Weights of a small transformer language model.
Size: 3 heads of 32, MLP 384 tanh GELU.
Architecture: LayerNorm before each block, capped logits.
Training: 128M tokens, 3916 steps.
Each number is 128 + 24 x the weight over the matrix's rms, rounded and kept within 0 to 255. Layers, rows and columns count from 0. Numbers have three digits each.

# up: layer 12 MLP up, 384x96, rms 0.125, rows 335-383, columns 0-31
# down: layer 12 MLP down (transposed), 384x96, rms 0.12, rows 335-383, columns 0-31
up335:150149123101158124162076157136116125118141153154148181098114110162125131141150120174094124117149
down335:109152119178124128136121173115161147125152152136134149143166154109079161126119167089120123137166
up336:165135091170134095119132109103143158083138093178102116118159130120093145137156127128114143139106
down336:122094133120140119125120147107146169093105120094159133130116110146156135091112144131137131136099
up337:136072124082108068157101164130124140132123169111120146142111115130118102176151081126159137097130
down337:115140098147131136132159141174113142104133122154145144108162185113123078178143091139138140141144
up338:140143103122089134145126143100116094125113139093139127118129125136139147191150108154134114142157
down338:092118145117137136151064159170109121134094124119144120110153150118151080134145130139105155156101
up339:124092124088112138131151155180105129142124134100133164114154113129089098080154088116114135125115
down339:101108141152121094109141142079087091089118163136098090167120152068118100153144145115153159115144
up340:135152110106096165129154165137109131155056158150108134081101150097145102163101129141131110104124
down340:152136122144119120140140151129111102154120127083152099141144096142098129111145100129126104101112
up341:130146139096123175133150145188130096128112136070129142124101123126166102145117157137110090097139
down341:127093127120144153086100146149155120107156123101138139127144136119120120110137120151152142149130
up342:121106138127121126089074160099138132136177107171178124153120155116110085106135124117152157115130
down342:094135154150144128126116154172117088091091104139145135110119123144121163149130128124124147123168
up343:134140113136126090114123099166099145160143157119082159123103122135156128151116150113098117103163
down343:120134141146114114140161104153112123102133121081153162122162125074098153160145164141138106138102
up344:120124183105165140096098129142131109152087176125142124115189099108108096146112133108097104082146
down344:083101146149158104104144124080122053130171130133113159146139161175129116077125146146131136112153
up345:139150134110084095121159200169100121155122139142122114134128139109106142111110129142140086096158
down345:110128142170141121100118117109151111103168160117131116146123122164123145151135159140127143129080
up346:174094101140130145138140134109182095138100141120184172150117108092141108127142147131128094111150
down346:158168173129108124134112158123125089192141123091135136112123134135125108109138158123123153173098
up347:135146096146089113096168112134119164113080116104139115128109161122118085184128132139127151109145
down347:144150117145135110145136145117103176177124135136118147108119095154142155079174123126155117114124
up348:142128193103148130151143147141113131120104117118105113145131106130081120171118133146080143138114
down348:123142078095124117135116161142167107164140138123153141117132137121154147129155126166125127109127
up349:142135106138128188102113131187071143137144159108122108115138108108113122104115100119173077096129
down349:113145120119137138151102144073141152135103097114129143111135174153151135136106130150173168089152
up350:146127110158165162092151170151104110118105149091101111117128114105155106161139132107142136127097
down350:109101174133180135101087140097107094129124126115126090130114143124117169110149174120086136093148
up351:153109079158145181113105100151137110128102141132134150177101096129151101128144156120138087070097
down351:108112168103114118123161122142102149125171177133147093139123185152122072139162119160118097116110
up352:122143098134089144122129167147085150107142131130109104102149137087143144089111116143162094119134
down352:134127130177106133094140107096164165154130123150126160155139151148135143120083139099118116129148
up353:132110087136161153165148117133155105110092144142118117122137122115106130149161095088108113147111
down353:131132124106123121109098180159064106122128131117137117134087119153111113128172148107136167153136
up354:136161102148105102115124139104146113088125091128110131098154176114107099131098109105113141121130
down354:112116146157125130120098150104116190151094156127137123128132099145116132166112124100132083097141
up355:075104143131129107135143132120075133161128143104134131118149128140128141102131092076121095127106
down355:155146071154105107131155086118150133123113148133142096150072128118131164093123113134128107174113
up356:120117135111122112182098175157103115153112151189071081058153108107096104153168139171123127105128
down356:134104143160120134120114114142140118116153156120097161145120161144125117126138141122140071151158
up357:079113129124125128121127115159121102136135069179134101110136114148152089179112130126142144152117
down357:133098098178139118092137152061165066150115175126109127146119172140133125184103119122132098147086
up358:119113142141089090124118157114107131141125160124115104131108136123133161157157122138108120131129
down358:128092104131162121095085132121114118118145154138134168162148103110149131134141130141130152125167
up359:132147137136109111118158130130131133099163138139134112125092126121141088150118129139100134155109
down359:095146151158136075091121126162156145097147133169134150162141155139131124139146168127142113105096
up360:139133155132147157170131105149150134127124166163100161121128142136116076126092120169141077092117
down360:134140112131131103125105141082126124103130143123167111109115129125137171128139114150136118160167
up361:146181158080117161128101080142133140111083104152116164152100141096100162133134110138130091082099
down361:107109125165158143084096119100144171167107137167112130128085115133106145109146135157176148143144
up362:125151098112122134149116152149099134151077118125116132114110132073097085087157145126109115117139
down362:137097131115121081114124134130179102137158118130111162150127109154084192113150127132123114139073
up363:124095162102158158143088139135140107090129156131156142124133157142159127107122128158089125094170
down363:082127118151098153164163126134150143115112168094131121094109138129084103149129122122138142138137
up364:147138146156154095108077157093161111138128112132150104139150138114087130161158114087107126106140
down364:131126125069117143150158132113082084128136121115113135152121136125135143172173108192127094105132
up365:124123175110122123118152158089147136119140118157134116114131121131126104132126134152118095154109
down365:126123143168087112110115127147134149151111104121137180143134101129128149118176142132143111121129
up366:139118138091184144125097138104148104127112099123184097156133076105114123125120154082113086120165
down366:151132143108127144143135114149144116122091120109054158152114171140129112166148102129109084147095
up367:127102145150100148102116079100126119125128152127066085126142145124105150107133106154112101082131
down367:189104112163167114148092177172093107161106151142197074142137120161103131129134158091098095147140
up368:094154089146162176095108118133105153152099110129094130119131148079085148106098101113089102085137
down368:137149156158134084142111186115099123131100120110110152149121079113132094082119122165121140166142
up369:107114122186078083141083150125107107111174139158092149089119105154111129159121128162165146145111
down369:104127194086145156098112136130146141127105121110103152153153127154111131180093117094112128146157
up370:159125198096135136166112137150088116092137144137141138142090096102103134164107176155128109113116
down370:097093100127109142118152140124119158141125161104126121093141129150131109120123120109140143129106
up371:139131143162124144111088117140134149122147141097116131140129074096095159127072108087099121120123
down371:165135100135134092140120142102110078124111137112116117142129131119146078081141142181160114119090
up372:118137158115123170126142113112091165104134131130151113134152100158137126143123116159129129116093
down372:103143096120129127103149140126141161107090096151135146183147107117127164157144105104132163107123
up373:085108114123163103145135126136112141135101119158171136121109107110118158153127148181112115158150
down373:174176155150093106150104152109180125128165135095132169107133146143126124138097117129116091100122
up374:137138145140119122105122156110094087122104152122097129138109088098144083122115086073155098143098
down374:135138131116165081137122110113116100120066154163057116101138074106162198167191074100126163168129
up375:120162149097138110116156112087136139130127138153097074156137106110104105141120076126143158118162
down375:100124149135116154145113103118101162136172131127122136145154174140080099115073124129102131099130
up376:127135146149138106131099136142129160122153128158098126159179130097095102124122105126146138136167
down376:087148156153101126131128123087099111155112124130154131155101141154121107117152114136112120106142
up377:175156119101136175145141133164122103105148154154111104128132138095127100088122150131110134109171
down377:147109101121142129104149130133142101154136122104146179131121098112075151156111091109151158124098
up378:124116130076169109109164156194173103136139141109118108181127117098076094137128133129091125130118
down378:132174117140115105141133125125127085130120159123127129121180118121148158143082087118085161102131
up379:135125140148106126078140140132127132107124131104100114168128137130118113141114138117154150119135
down379:129113127140150106110115118097145095134130139140174116144110126135135103133126118130147124126101
up380:091097165083146131120097116109111118164091112109169152167105140100103138105124108135138095072157
down380:142113140175098117077101123117134141128163134131142104149119164120109127119135121154162133124107
up381:160138152126104131138097139148116103126162155131141118138140157122117123161119117144095129123137
down381:118134132146128154113108113138142121125147143111123135125128109141141128097117155131148127127146
up382:157144156136109197126128093122177155132100145127128150151085139098128120110116122160165095166058
down382:113102127126130130109154146108117163181134103119104122140100132122104128149127105129131151150146
up383:167172163106105126134143153146115117110152170146123146092116165128141172122095100154125127116135
down383:096138116142139137126089131131131171101142134156141139107129116130096141183121147122145146142123